config.yaml
head_dim: 64
vocab_size: 16384
lr: 0.00198
train_tokens: 721900000
Each number is 500 + 40 x the weight over its row's rms, rounded and kept within 0 to 999. Layers, rows and columns count from 0. Numbers have three digits each. The size before them is the row's rms in percent of the matrix's.

# layer 5 MLP up, 2560x640, rms 0.1, rows 2144-2230, columns 0-79
110:525500472478487461442491562494486506471512456410502544510518515544532474518508486482478580506469528477523555450488463516592492501468407474500520508440471448501601491412493447480430493523488457467509466589480544452457473486536556503464460573
085:448587520528485505501486574529436505479475505476476499552452465454449528518524442500482427546558503553455556522526522507504541574508536509470435441480450546501579493518469581533568486547442553440543495513528431454491488515494463520456549599
088:471510416541497499577471500550502551543501379477462493527471506477490586538487523526481438548585541508447498517545499522575505529488488522534542545495451506495459488478496492556543630504501527407504480493482496525504470443559502534534566529
101:460506469523491472497509536522494547521470548462552452470422476471470476517483506367458545438496460517447517522527436487424511445413544492505368535494463489486534511528583516453512522373509475477523508436505527541512459494399522518541473528
106:530535463493441512484519494493430513480475449502506499459450472540507474586463505519541471599445477491482465569550445531558476500458448502486475496461527446419433507536558494480490443482498442476630527528520522365530478550509503444552473456
090:498509436489472522452597482469398392486471504382523540535461618528498484466543489556460513483490591477553515592496473539548510512510502506488480473487482501533411567469515544562465457476495506475489480401505512422454541487502493478472491504
110:510491470509520503488581456529511495552491493479486498485529531478552484501516513492420554490506478433510503489524480504563488530533480416562527485523562460468503454537553473588626485509470457554467488531521450456556514507536504500548521506
108:547588528514534548526436469510502560527472506495489456412458494576421529517473523380570567469522521556501442501485478439481476556432449449507484513490493479508568532478563454449475545559475464414461421476560527441485459549466509444568486554
109:511404515516472554474534407449447486502431449544444505520534480567458455463449462559500474540523492502512480509502510601441439568498472466497528504548535572524501543477430593480452472529497512544476473458454487526443439580447483526623507485
109:490441550498437493546474469454526514452489451444493474482528527550538529553516525528524501474582508509512522529543509493529484414547490588481452543486490467529460554442437495478497430499509505509496416505503448492554552548453507455547424499
096:533523479507502443486497428488431387506583560475499420525495366524480549452527501516494516460485477510479462514520491423497532523488522578535428553535518499471478556537546544513452468532536496513460519489486508463532489478511537506515546526
105:460526511518589465454507524453481465522498508502437518442448587514538545536572472487514536507543488526503464525504440551594499504491532500478483450488493487610515443469529508460513520432454479465523471447478513460526499503485474574455466520
090:498482468484467500482491523553497503441485461473517483467531498549512510532500555492527480530379462525494494491493450489505505474508520507504505530465567483474505513454512473491505499459519543467515501508507559517443568451564540519494506516
105:577489425507426468476523390478536513436517559502505540559465482488471408519502532368482483523509552506475490582528459584489496498493550510532570432432553464470508497502545470474549514496502534462478471494544490524473465523514495564542477466
111:558494506485493474440457489485440486608551542498503505554468569417535504475529488502491461480531552497463441467501473560495453559506539492489460538545507569500582448519459503510509538481473628491556490574434496449468559474442518529445522541
098:475518460519547460490482453514503474496475532466535490494490521426496471487513493428461471539548381508443423495521549492514495530487483461434480559473484509480526495418491549475558488521445485522492491515464494558405482414512436539583536545
097:502486561571557512510523524532411493508569442461484518551454480555512431471515522563521510513498473506453563544467559517552510496508529469553530466532530455436510503509518468582453546503548566530512499516487583547460498517514504520478510495
097:497518529477518483462453519477504495487491544501480470425418530479432437467499418476474545473537474558532488528507428431505472542481505536473474480383453493467474465507471463450505524489438448523634433470482570558506469604522480464506555487
081:494413555486499466511526507470475525526610508498516484533474543559439478481487526486530527496476516501469479607416485512468543458459516532544519510464455517443459515491501439481569468522507401503504404485500450561534510438482496479495577515
102:496480437459435554430560589525479507541584527505510484518496533491518542508481431511477468491440511453456425503523454528513495511400535562447562540452486527492425489500493476543487454504544468542522542519474451490506445438503546497480476513
103:474472495498564510545504468493473465494504446537474449428467430471491537460491512500456454524463540501532460528474475444537565477510499489561481537471483497507460550509497594470490532538417506485470551441451486493473475533479526519534434482
112:520561498434464525536499545468523445485565520433389539477527513517575527535532519522538520489511483485529386506561427454542484530502514540501489543454478540488565475522510493475603545494381598516462521520511476583530436456475441474448524544
101:492551514460515492537570503572524532541580412406523497538511488396466501500489458511450488580480486572482491479459463432537558454548490527509532475500533440493546445492452469447540483508519486473579484535462480528547526486475440493523544490
101:520479549563544457530465516509550432471498448503554459509498588455512507503425448517460514492532558544467507491466457510553483475545470451617536491476548487515516489483462452534470513531550434507524504569527559541459536499503486573437539459
102:505511597513525564476467524486527503445523534480541538528486520592524513437520417585486442477495572522465494515563513477545518502505529549517406482456494467565435481461527533538598517526439518523505505506472512462596505514461565407455425558
111:535495486494408514520546530478503505475589458504511534459446519417440517507501478452536463468474548457516529528484495473510496436482455517489524569487552494415533502479476526502522480540528453501502422524505485464380520473455497505491509517
105:480475598448566408498528545395451492480524477482522474521531476498507582447451476479464422529513548495543506499554459522538508499542475566510446523494518501389529511460524572494515514506483534493502566453468442528497471504498527503465507515
113:478501480487433520545479436543518537499526485394517489593570497446473529483517535565480506516503491574485462443519521493641487525564491533476525549531466536451460387417510532456505488594482445426577554515480440497478524523501553470464495503
106:466613475446451490643522469572404461494542482465476513535522516419463514498445495468483465521495481508475496482518452527395528476513477419548458509510460470511452536457472519519601509486541472453481433530511446501455492510516527507493488472
080:556590554604513540511524498535491460475538545424429585572509443605467498620461529483469503462501547579481478469512528500532495474501562452485500475446528489441505518562483485516465551470460458494472528458527512558559555535500493485441550497
091:482537456483479497464498496539493475493424525498476413555416529494442526532488463498522536521494536566487436519460551490542533474470497523563433477504558447471471493417586507431539485573509505571448556481512491425509560468542532464459488572
111:471553577523518473514474484476516553496447562497519500462486564537473498498461564453426555480507500506543540577552477488455554548535541507457503519494470458477478542509546522508505481499533513511454509497477582512479437467561467449549493398
095:509525541513526506526542483462508414538518428509502510550464513465502540494484552445513565439546491425422560513483509565493562541560539454504468455484529485573578481520519508493534427477551440496450475490412463537472440533535476551517499450
102:495482469441442522485527530515468532470489496503495504475540481537502504555485444598504528528580467521497488473506476572477509493499472513506475445462554543415520441552442461515520518497498521482471503500487430520489477492542591518480490603
112:481507522527466492486426517494471485569495464488472488498457535509508534449516579477513491509438525471595422562457532495511510510460566432533449516474483450479468528513430461520517489489547507552463510453523548578542536450441507537468527511
093:467456530543462460507519471501438481450499522516493460543440498528513509451571511528460510469482473444504533520523545507549472473429481488513490476516501423483420440502546552550514555499467470497580527508483430567481546454496593517605492506
087:486513456480450601494456514537461425429433413455596465519457501594490514514514490450477558610528494616544504452567547506478505516413581460465501526517452470520476479490502499547442515488444468469464499436483498460471524458480464445488544497
115:348477548488506476447526504496461485525435515509523476502486528613579538448520457537500431493587527494541505509561559536544569534489487434504478446480500532559564487552513467488544516465413492543529496424440508453416495571544503495516529476
104:485442530529526512408469494551549524546440521521501416474499553457542466546447564501497513525539475517532540565473541460522491492550438475486496556530422549498513501557478480459518465541500543516509503485551448492535445548504483541484514501
107:550426420524516559416596454508497422543557535505497516514513488437522483513484508427482542514488497469531456504578512486452496433536498512510569554528505548525542505495514434464470496449578517504493499471478519522493513543570437509555462511
091:520548578532471491509470464518479552466578541506445481480508444564504466539535515471491498458494430428422544520557464539455520472458489527426530425538514485492561493484517494517545534491499576439526499456539472494516521470492546413513547515
108:445538427430519535515534574467479510508558480489534543510478486587480467494525576502469549555484550489480501539534517543533439502528446498542525468431516490490448498536539497524605521515521434490475455444507439454451515493438540556525445570
098:521415431476466469471453504464463450549490474544476499501453451505495452537405480530432432462504502541495422531505466486537446460497442525548473538576492556524471507469467493553486494551480541504516449488492552519540451569473467521528495478
103:508562505547496515493473536538474483489544546503495452580515552555521397456532508480445487555494490532480548607578508484430459492533483556524552454521521537473550398491524553471493414517516483499430482551552448521488498439561518493428440479
086:490505510545516511549539513501394448507478491464493516500492434517579530472429498492457459469403490526512536463505520489497473440558530459502471470479540493504493554560585532519482512537483484507548485541510432472541490600461477525462514433
106:549490438548494522470508486434548557496551496457477534509541530473475546457462496493504493524535411487527467556482516546480475560518488475494491534515540455471559545495536525499484505469479467518492519579507528476550439457559425435534507547
077:497462583488471474492495554484511515469537475434527419478456490521465540497504554509524440471480545504446491511531533435516482448498491504529593453547535466509582520568534596492516530486459526514497455509436450475515514460559519418483498505
111:442447514508468472458448568485429467514428560491465498510451465482515473491451458491534518486536508487496545432455529503509473506534575580552474549495523425494503509521620550535458499520541453472501558477461505534524520434576531477447564528
099:525528561606545504537491577529501463523455491515542457563474553524477449532405480531469401426532494506513511529469487473524524420518516576500434455429525487426482480491447482539563449480452519485552515460485508461491507517501503471463491469
100:556493455479465481515489475530537492440496526471486522425474487533511440478457435551457552495557466461468491469496527458482531501525532492509451488422516521489483517488457475438554456489443508560465480572512493520508474556472545459507559521
102:477518490478538454504543508500459489523548438528419521458493622483556500581443524480530531447502439499559452440583378514467482443487453465480544515459531507520535479447474507450478450534534511475529586449486458552507399533534487539513472502
105:484475453454585479530489493483515564495530461525496476476507521493498441451501412408518482487505467566461482535556510497505487470541477511505439501455600522513401537462483460480466557466560451465564472483469435524472482533497521489470463511
103:527490534514482529484525439496498424522481416512565508524478443487536498501473519494412501492549545522523436562489517418500490446517521499547466482450469534456531486507453437498497477505533494486449452511476501513510514549463512493418495434
100:541518534513528551480507565531506473483488525438505493491527559524509407461518559546478546494548468489505511536503535482447510397493486453508488528539525534452510546432517509486473417461518463459492524544426523522515511481402522518454469455
095:464558602516429456479497502514520510444572489463479469467538551471481540514524514553483496478478520508452476490508545440502518458591501536480449592498515509571476462512577482501499517473502500475547453490476540445531535435477520534444494515
108:471540499471539538519479453465502503506436528516501481441450539565500436477436545550525506480537437425544528513501534501508499546496448464511579563470559545449419487489425531472509478475436571483498504470507560560562535457499466508568481448
090:448455483563489516449483500440529519481461477511537580415519539435493448503486459525471514444520566535530551513486512491534537513493481429531547409485469521448436572415505468564555519552494524545473569525552480510520470488515476517499505475
105:547548516506473483521490526566471554467555510405581486482456517545456578510488516470493535497533481453421459492531528473545504456509520487526470509496543449483480568498471552476533446527535548407473462450501466544539483495537483532505478489
096:478487518516512503536546472473519496498523462483545490467465498481447485455547520493492512472445483550562518520521489469515524466436445543521497458522489524594518468521435501482519476488536414498448526531543449620516477486508520372464487476
108:467482564514548495482573474491548482460493506427461521486491475515445460493510491525470463408540440564556542521525516455470536557559490524517474559504448466470523498531486482537511440463472491468464569521527485513516463466464570546434459512
074:554527519498522532560520436497482424530482475447492477540453482518465509468508526539426502492483505432547532489496481488534510515449504517506467461526497587535517412434504495548531444456494511454514480495453453527479460483509492554485490521
101:452483470529518500539522470524441443502565429451505440477489501526481506553425480529505500505495489513490495565517476462486519504519538450516532554477512463464513498464552479452475530459492498570499498392482535529557470525589503444538429484
086:466543510491483527463466546535464466603416454440558556514484477528520444473583491462548464467467438504554563473489460580530529445510514496427497509445459479479476542466558535469514544539553520494503423517482543470493495413519507436504527528
099:426504469493448531538510531560544555419502569537479498532458523455540495483494460501560521491494515499533489553507534460628506507441483493472545471496539468479581574549560468495529450559508468459514556551571423432551525494457559460494467460
107:405481475493510500474547485462532448510462519472528567543509530563476503500512504483513540474489448505511505509455539470534596485523517511476466458518535526523524484485524488459557509464534516454612506560472518526514494551469547488503481639
107:471518494482553485542531441495520523574540454557440464479403505475497467556509522541509528451504489540469544525512451570505537450569494523443465553491503561465535477502462540449523530464497516537507503537482483571532518614457522486476488477
105:536585450443445479446572540479543501507524528482526491482489509525519519573525531498482504482496556457494454486530563514540574545503535457460536465467481528574451430497522548593464498503486468486397467531471408501459542456508537530519551541
098:502458512527490465498483499556553491575424472424536490500475506498470468487509524479493517423529505438435579490527464435518486562543510550466488484431559447473520577510569524479528498436479500591516523457455514515506437488519542445425470392
118:518503573467512528502533582476490588451489533460399436453492528524537507519475485514515430533522477462437554429497457531449553512544490486469493532445504496500440545603534512536455558478461478470524517504453474478490485474487476445526451559
085:588528452559510476469510488473513547533483536561480496463484561494502482494451458550579478541475491475497484450459443499531528483502511545471518492478513406541527467527499474466541507470556530486489539473476495414514481461535506541530465467
104:454449524549511424482556512455461527511532484467515489531495462472480490566552448433455542497534467554542391537495484495535490414456580491487517495500447526486476516549494537458513412403486542508494520469511571399526450478500488509522524440
107:516547435500472520505402468482410484497556557513525532511454495508416442547476505482479539555525506468496502501444482577502526456488513439513482527501535502502491394468476511450537562490535496455520479481525536473451505478564388502501527564
083:568526449532554558541411517562474517467509486465478516480453493505547490566507557544513503528533529468518509503555461471512507552571506538546512523479511564500494579433505455513505434422485469455536472476522470559475524464460573497374537503
107:470482512489543461548545467538423484540457502581495542488532529553533576522476449487511535522500595491551477500513464588446566501505545494496438457482448482452548549551433524496436447509483429477490521499470510500558531527503555451410461509
092:591470576515509556445490468505515523489500502467472500541469528415506509559525499528536503436579442482437505570499482478526559571432594497520458477418509461581477481462521543515501535502427468567461510540545474520506485625533531460516494442
096:498557478432526476538541539466506518460541452501550571490518514485504483556455463517483543565483461420429472510486443493439506515518448501519500476507464448496525515526511508524503477552497460490602562472558461536559525492491476573506430533
092:475472558477497475473503521559427452553423489431492493565495560522550441471530510460470508516471481487541436498551472473447433466529520557473569507470459546483533532457576526463541493539506557537481503499504504557540483451538509521494446499
107:438524448551511451470497519473540494538522602461477473480548503508417474473467508538521516443487594498487420462474378501577469446497458498552473495526499512443524482491481435513522482555505508523478511491565452479487517543503519465514570447
105:482513459453481527469489544570520573490524502536541494459481513476465519400567402533449536459520521571531565521443529492503484498517491467509535494484509486472447537499482543537494480516496515486537538478519531470552531459508585524510535552
089:476560483543529519544562492527498468478519550444488466524476543473504372514562466469469440487514475488499550501536555498533496530471470451492394547470529517496535588504476437533505477448531485498436505601411525410500479463520465494501475551
111:504516466448504475444572475496470560507449541577500459482460488469392428481500452505515491465526467571495436450545565536552515440489515487490438550441532468461518473470499411487544470457445486494508486519546432458492461509529454508433481460
099:581544501537500457536489527506500512540524448506530503565483491453482453499556497455527446529570515471525528525527466537473521471544526477472511533476531460433588493560505493526441439499479500543460532501473522570484498464568531515528524459
103:403472526503522488535515514449456481507483533484526481533419475490546544507487489498538523511490510541542489520512470485526535436503426533476484530518521492513433488543521472425530408502569510489496496450532519541587504596461431492485535492
100:481479508540528486536423447550526468421523443463486449465574496534465495523479462518515569504499478576414479496583506476452460480539474471409450489443467461479476602572462463491491502442460536457524468471558468435556493577484527389480494516
110:483477534511481453504520444514508494525504439535419492442518483456538489593399536482440534435509466429521533456497479480503573534476574544528523478439460494430469551412515542533463483541470461471471505548494538514476504429496399503476487563
102:544490501495483538464535522526471518503389471519533475488490458546441483459446475517400487539493514505551523479507432490488542511537447513463496526457442463524482547485539616497531486456513527474454565430451512519507522461493498548499519474
110:447494471468430504455503480446501564428512478532458559516535517467495533489536537421562450505457477517471488509469444551558487502509493479535506526507440418446438464501529447478530458483498536488504526464511448585508426439532506457485490520
# layer 5 MLP down (transposed), 2560x640, rms 0.0906, rows 2144-2229, columns 0-79
107:491546432534459452524423479488505557557530453476477558461455547482490507487489489482520499450566504487554532475473479458544495385563523401508459497531505481582475533528476514531477489515557564467492572548429550526355511590570532428518395488
098:419568613506529483536446480464518529536537608476521443550514402488522495496514458492460518490504452512517466552491475498490501405483495440501433495510500510519442435543525504468543544554548486474527501517451494503511542435560495510515498439
095:538435505473461489481477538480564456556526544492537530499509456563557441545495562446464607525442491507472499509514512474505497494517492515468457467473583529517536527490541518513501460485469559580473535506466580461514551441459497478511537467
095:566510472475506470498493488534517554478444423485451456526529575512486539544443432425490510545496494520571544455539494551451496403529472473459472455549454441480539526510494419566482511471491511509545437532492516480444484480549537383425508515
112:557526471520462501557521453436441497555532485515575495509535555561451454464516524515500446564519507505471470483503498530493466527478446504534436504529503464570467545555523508535447494497433450488471445506433564467456554509475372502531474483
094:450522412510578492537542489502511570484528556497570544493514541527522567444478481463537519491544496496499501525591531546506493517471461470486479479514499485470562424500496384517468478503499533472462465551531469515466502470522491466550505482
115:567483458485506543475491541518421431562535491516507455567485476544552492447545525493510439511464477524530486472500535543504512508445432447555493574493510510418583411509491513485486494501520487457472487503416561525471474514482581424509584490
109:496564415600485532521452519515520497426510461493600499533608534465530480476516484500507537444470541479514486458524542566510492466480489484509444531565529494532444542481539470433513497539494474572583454524557543463495566519484582491446497529
113:535437475539447532584492462488467470458565512465504503503534548572420487535554462509471491559538519453512478570537506429512503539506529561462560496525585528483522482498510487459486479448529545532556527533485493523488565520516480547486517496
111:464504512525493411487527527456508509432609476566511487538521478548555499511453447412484471499460510564495543434516440525495523495493599492468455523459538452516495519509513473520484543437533511500461493463539515516444477468545539486496541493
096:505461569507483507516526554478526498523421455506467456510517514475586454475546540440508465524455496527550493516494454536499491488565501466459594422537539518537535421515487495497531505563541473534521466490528511523501432503468468448473447439
100:530502563397516512510479487540494485501470433526504458460484506447530535509545489508505445468494569556498495514432458475497477522495484518507489442483540462529455530455496470389496555438549498543486460552488505429474481556494463535475445482
096:463478551499485511644473450505535518468459499465496447423537567535511467468516491506515493518432513506479522535466568515489465514512512425517502450538435488541485483493493563457504495477442488494470500479467439478446562559478543464526451389
107:519531524488489402524540522502593451451473512440526448531480478476454433441469448499465525585540473525437505512552500499536464467467533499491521474518502429509559458527476456497516481570541532475504485457514489476440549508538575483563513542
107:523550501557468595492510505460460522540506539566472570522576564471482455434525491583512513451540474500536519537533503496540455541431519486508496501501445508528561481449529443478519567455468520516533510523487468577503480432491483553455604493
094:515475542441470492463487487487458514554490549530493493478532476527469530524559517512493513534481538521470547492520460466478506542521507558504528474541484470564499470520496566482546537537522472454536509438529426562484524432524457568511430465
092:459483509449474508506490417472469500570469461482559436559489503459477543465429448534474608520499479569448511491453433475494537518498490481551506511447427506510462491438464477539470472558514552544514492447478402533502570547501566552544486495
093:445524456464426481506483453428479514441508479475527506519560421459545564486545553472491531528494445482500526476441458476529523504574531511550463523493522503553578495497491520541518495555494528490514515494492511473501484469477486456521517557
100:469467478544505471454481508502438510487513496494449523484572451475524545526580447477523565475561492455510501481515409555465548535521492468466561446497474456536528491544482520527484514479475542516515490480532439503537474490520500585528456493
091:523501552500504405558533530494492512510500606543509497521490504527540476467472474506490510541494531572513496465501504544466517528500476568498544534477559496501498527465440527528460527523504489429508504495518439480426534496551512423481461520
102:515479533424443453541526549470489511480473396472485442504535442413550496463403505562537549494499571454491503491486444510516510545589546517529563502523484526537487428496484490501463497533482468424479493514503454585437534487417504451519438525
111:465496514533534517533511527454466452496495421464518500495447534616521502537413486478577478520526450496532512529499477484498494579507533479450568509500517468529511541551488509534524472460505470553511563478427532513490458491502487502477542390
097:568466489480472523484475531454510555556473523519520510501449544612484504508457530531512516466596502455557527527513523455509521543547537503495452534528476489507499467502515524444557548511449541446422495529488484565464547481505514538518513536
094:528543478521505499512533514500458528534518529500597491475495452529604494511483463457499513594394463571465492542480449509454514531532502581497518537413483516488473496494488498512513500554437528497496471473503491505501525454478442562521510483
104:523498540451569485466557441525504523478457542520495449491455552539472580486522548429530583462576564500491530547493540528492470529548487517459481512498481528554460419439568508501564502536542512497528530561530505480488520504474485444451493444
108:458534431590569459504493513495526498511521530465498503529544572509496522541549527510536501454503543485532513507534499504476468503491542540499500584514558478561476495479532530489545539539519464429422448526550515517477496500400503484492517482
094:505530499479519505440515529538519459508487474443447470536561506591582501441510494502489501439495467457573509565505492505455518570465479485533562485593448431554482451609530503530545487596472499468495475510505436496521605518483506449476492494
117:499462524455448481501519450471442542491501507458508433547585501510505488573470535563510569480546486495514513464481543478522541626450465544442419478463505548414478441506537553485490515518518515521410485486464538532522511505523517498456428543
104:482514504456531535459618496575532511550545570530533576509471499518505514436473524541513476557537524518449479494533491502466516551401553452512507463524424475450527546482493528477505428493511465520465414548536560520543538551512470534500519514
097:484448475457522487473486546436504521418500544578495410495444430452486533506445528562520561512582491483536481499554482479495556480470485538505515490472508507542452490551588512397536510509521506536553482491511574539501470507480506495440507522
101:549535450460548514533502512530509554528561527523561547538472531461518495477500494502463507448573468472477535513512408463540539417513417533474495481540474550471455527500523499512474543520584549546532459400549476566520453483539488514485452497
105:480428443486541447559514497416504516499546516537519491438515433539502491486463427535537604510531467453525540466552517505470443484503498408501450480427528505490500445511492548500511443486516409465475482542486510474520527481538492536418504469
094:499502509538520521536467540537519520494439539505478550507507504499485466500518492429470451552486439507456435546518468495422470479461482512457515424454517536506526479516510537481480484488519506531546496544528450429540512440493488526400557414
101:483468613517436556491532460480548467542441499535458495473482474471512547497434497527472531473449448527540512523473478417497505433508465512501492465546539531535542535475500464471500486506447472417486451398478460537503514532540564507540530489
109:497511473531518446506519463491480579416515465465464492482513568552506528524452526473506467491474504542487479536543525465448563495493521473488458507500484508513472504490480433548511495495504461454506573525551495464526536485450483556520434526
097:538546396547520510466406454484494553562553509490497525495509415514414542499482420457556461510485563404460517514438500473470474499510540473512457477420489543434449528450514511472505424453483489506522486467500467514437485536546476495495464521
103:516487453419464544521448505528457491515464512452519527472494467471491506515545507448499523491545508502495547509493506497539589457482468589469518561550464457562494462524553453525458538495505431537488495568491521521515517519569501499481555462
111:435514453451495510528422481510480552512501468472535455476484496540592539533537504503528497567470547509498539471551477549521510394476430457519471435510556521536533460451444439493497431491483526503360523510552510507425541457457498439573506487
098:530533455449402466466514532502423553461496511483525461479515504547478499450570448515536520524559517506477451493502425456554474513463534465502540557577523517533513449462528468544523577509516538450470577516532555530481578462431449553428489567
102:549407534494512499499551524479528473470555473467432437533484511476475435499529518498531469483509520536558505501507461551394465509543493534451522546548463550489518508506532386461467440459550501562398487508531553498485510498485540512526472536
091:424476440448541508443531499423528548526565446490501514581474518501540462495527497493466477357457511478490472547529485458489501490529505533543492452514495521569491543553478549486475520448508510536553535530465506468550501483497433492430507471
107:566480484537524453543510533480545502578505465558538465580526508552507496537500459480509577454482516486447477544488463543556536479441487495389528525431529518453481505527562459466556496480515462548569497432476435481564506469486534488577537544
089:491456586507560511486480485526491515501511436489505519520435490507488487564608528447474456521528540519473516516530523483473484535526532501486515474445532496536469541495534487483481479492530438463451513456526443525469502563524484499477541456
100:530483463517510487482468499420427431481516445504460494542461501558479483492527566464470475425518616589470457509457496439549593461478558492440450446609528510503543489520456507561510481496535491485412573505513526562516447455499542514538515561
091:490562546472540501458476451511504545529508575480504476510547458505511454495492565512548488550484523509475509412551521559532590506483572547513522529512549498459474477485508438457568518550485553552418469514528510568479486406571517538606524451
103:589496502502500494521530428454562454469478522502582595471514477535546532572493476518522419483514458449461550517556567519560415542494507575498502505547562512471577464489487486551414522536512516517504513483499558541535502462512519480492516527
083:439467466404548473506500478498453479548535531501497573535497452448494475458445481501490471523467447448513478535481515453522516569550482607494518508531559514539552496505470519516514535499569538490564489484566520531500522538481532443506498493
109:587546541526566521457560484521489510511523530478503501500562519583443475536477527467600508489464494509475554477502525566496499534522506408488484554441529501520525514433524501497479509533472516501513546548483496558435474525447534546455443464
100:506534488536475463551504534423461522546513512507531567497509510492518504462480541489442525548472513455565452515499531479475495512510477475488504545498486558537447500517510514535529497471495482487474523513473538462521425515486544523532492518
107:599494506520509460490445501524515519434501485491481523494480448577467548490454460510502501509480447500475515505455486498384485526515519523456572542490495548529454454552478450565421540469475537503481542508479457508448511615493477504506539546
099:579428496486530515455530441480519505481474484518537530504543459510507414460461480545443546529516523533424478493470475493490390484562480465435466450502434519482500557475551510443548459543574515545425509534508491519524534483413420496542472526
105:512487499534500493520494433554493456516517478497426526475419539520431552449489546472490446530522479549481492542503484431517476520446550437521493503538531520538486537450557523479498495525474534502487503509501546477588529423510556457417578492
105:510524512507490440564512440534511465467573496544543412477456483502500449498475481497517520505497455443544447486517494503425541502490518502499475469445501569505481505472479479450494476474549486483512530434451495613500499500505637496484420551
103:506454469528499511521452507483534539420495529451520610522504532548472570428529452479532469484529532423517455483426565497507500441498447534554513489554560501554464546462545537468457471519518513479505473500490554469490456432478501556512540426
105:509564555480530498605540522491514545501388481456471456488543483558467546562470537558584473540529462566495447482485516501500541462439549544533526547509518540506445494533481535478501475497536515451421471446522507482493465525558525524526474461
105:429491474558518518500514443548560495537510514580473544502489463388500469478434525514440527461479550473519554475496528448571486497518497517488511583494439483476508538439466523501500517440568550507527501516475496551452524543463540535449504526
095:463540480475508504509456525534524528559534490512453486473498438470561474470488508577540526505563429571495555478433530494485535456569477489390465535560508396479530467419537456510524502562535528531556493493566478509511499481420451540550508482
111:535477439503481463548460532487528496549509515479517475461450494526465489495469449456526556523453496496476444485481527577538435456476513544419434461512557499445490477512530527565580471577515529462520443554494503576517566505503511531491502514
092:558430491564543489478503446496520541494496570530502481514483502482494500531513490482480475539506516467496539600526548494476552556532536543488487453485500419546461561480473447461469487545499509531507465477518555437555538533536497565460474573
114:429495510430528442479478498490469464544556522505453521496475476469489493468529534456415395420426419551485542535480547437525528517540541429424485487543538422542526485483479510496461569488484513473518550527456575481534501497521458562504469474
092:412473449481550442466486442535495493493545598475452506472543447499504493524459449576472494528512530469445506484478493566519497526551530468480411482479496497516515504443480567489498492442493421493517568541514509562514579494528562457489492512
096:533489540448467504529487495430459563561508521491539488503489479528547556495511552536513474452490412510545506477478507539507418482579511510459443540454555471491474467496474519484494524564483503476527477492486409520586540480506543514474497416
092:500481480515526499540474523466544535540454492557451571480491477540559521473368520474489539479457500453489557627527504474482455550540531505460508458532500517572481490522482510493526545445565496488472501591471454534467435544497498524535518477
097:504513544461514548456439472562433560521506525438519416478566454457473490558473465465421517479507480521475508479518422523494498506517458475468501475469543510484484487505515531520451508506470611571524539522579472513459509492566504477515488494
099:466435483434497470463484478519601437512451488436545518442397487443492490505500465470545489446419471490523487491459529491529488498472565465530499511533489573621512485514608486510462477526479498446504498443510503501499460504469490559509498536
101:536556512505538520435553520507561480456447512563461485435542527483543534518493508572488569509516519519494485410507501505496462550472504505544514520481544550538514477502454526468421566531503455509491485440476529605465491589489496502519527506
107:541544503433521502492562492501580462534538517536492520564542397484470521510457512474460461434551550474544421480502489487576526463516483406505462494431472527514535509481545538606525481458516446482471448509416472485434521515484455475470478540
092:518510506472552419523479512528476452455498488540515495523510531507504493461509484505519457458480438470486575454536514519590529482470408482456548544488560472567480517426524499525522450495532527484537507470606465555498518494524484515545547537
125:512505504494495465515531483517450596442513526485512422500475470536469481536474466545554517539543466535540464489564540468491582525513527535453466564469474547437488519461523506490441468471495527441530497555446534480482521492500533454437461476
085:479467473474499522470522492516480496531503467512434496470479472481464502432572473534451514492463451491488507414479544561484442488524460478505491477547511520434490594520453457431501534502493473525507536522527479502491439488520422449521500525
097:574513544562502585516529566515491513468479423424518460410563511545505558461444482469479468503537477510446511481530537439422499514458492546481496450454555490489475535524442544512506520489490460480553517512518553473554519524550525487461525450
104:527446511483543459472479459510488459443567493474495491499516502506556555503457523571519549550485524521501482491524498538567458512514487492465517512527447496462505477435491462486518538503548511528489521484462531497492524492465491509528453560
097:464432508410584496429446505497490512486525422495538473480494445437486464477498504566490484541487487566389479482512497513465436524493470526530539521505436480436520465546464557454513489510526500483542536521493511555486506436504537450542483517
096:547595481524514509447578480489511515505534452501490515480476601493457561561503495526458496510551535481491522489553538514474455527567494549500565506498443595398508532444503500514480561484517374487495534454445362512456505415506493496513492448
101:557532423463527545506515457544487448504495570529474421462493485509497549430487524542476486534491523495522451471544502532497496567481457456519409474536458570438523454545523455462500408501525526491553512490494561562546563607427509452473516563
094:529534466575404491552469498490510453541507426548548542527581523475551522466509489486520450497482491444463417536521515562561394524520407492507526488528541478458470462530534422520497499489557448526479472451527479555545561483493538524501495544
094:523569471525504500517499468515490537518503503443552567523525502446526524497440559481459541476507544444498368460479452578542445527515469496529499522551500506473466489544525487504532426458482448557431551497500543488514576542485522427524585527
095:510544513475462573494494476514508510510481543467488515490520483545543434526553552462544536518548540500511488518477513513493572521496512517544571501473478561553479512480479513513512544498493515511492490495528513509467435555473439499507524501
100:464500508472511475542490449577447503517433535552574490450533496490495481496446485434541484453562484465533488447469496501517492553528533481422514484433525515473557506531455453499530498527488437573529554541524512488553485523485496517479445523
094:532434538490495470473422411543480523531541473485458586497572491525469490529501529530507509462412557488489501524446490488458506511571524448502545509555545513498548481483509490453468496485574518527542467438560481557477456551485490513515509457
106:433433458513562512522537387518509512439550576518502464528546443454435488418440452491527464450437477518520490438486533487457544445474480494470446575457500469436556518510486540487392485526512522444535504567521432484463504521533491495403498431
096:471573535487455456500496508545471502540466496485490544462507592484505580504430535529476505484426519454489451544488482495430455531513510494583538602446465584475517524566549491503574536372510559427506535498523467558531468522513469520530473519
103:500419551443486487520436383513480534565486493509567524410462471478455463514407532504497460488490454464571492524525514503506520512455501543507455512465471465508470511496501464489496537482395454463565524508484582467494462515529502477490531461
103:485474540522490483517527533475563462490536487576487495428520583553434447448563500458502546554500507488522510413528591460535507549517493467488461520432469507492476520554594498473528477461551447488548425509529492409512549437452484513522480488
117:494529472499489490507485598521521495537475403543491459431480507507491466557443517533457606547559438446563507549500451542452482536520524513492444529547496492525472514463461518392481504428424490504459486523488506504472505462473524520561504540
093:490509471456489510523435522560483471448465465504433573547512480478543517552490628521550611478444448534487515532521521584538559543538517481469509517509556520483446529435461460438527595470484570526502530556477516544507468497507526496540510468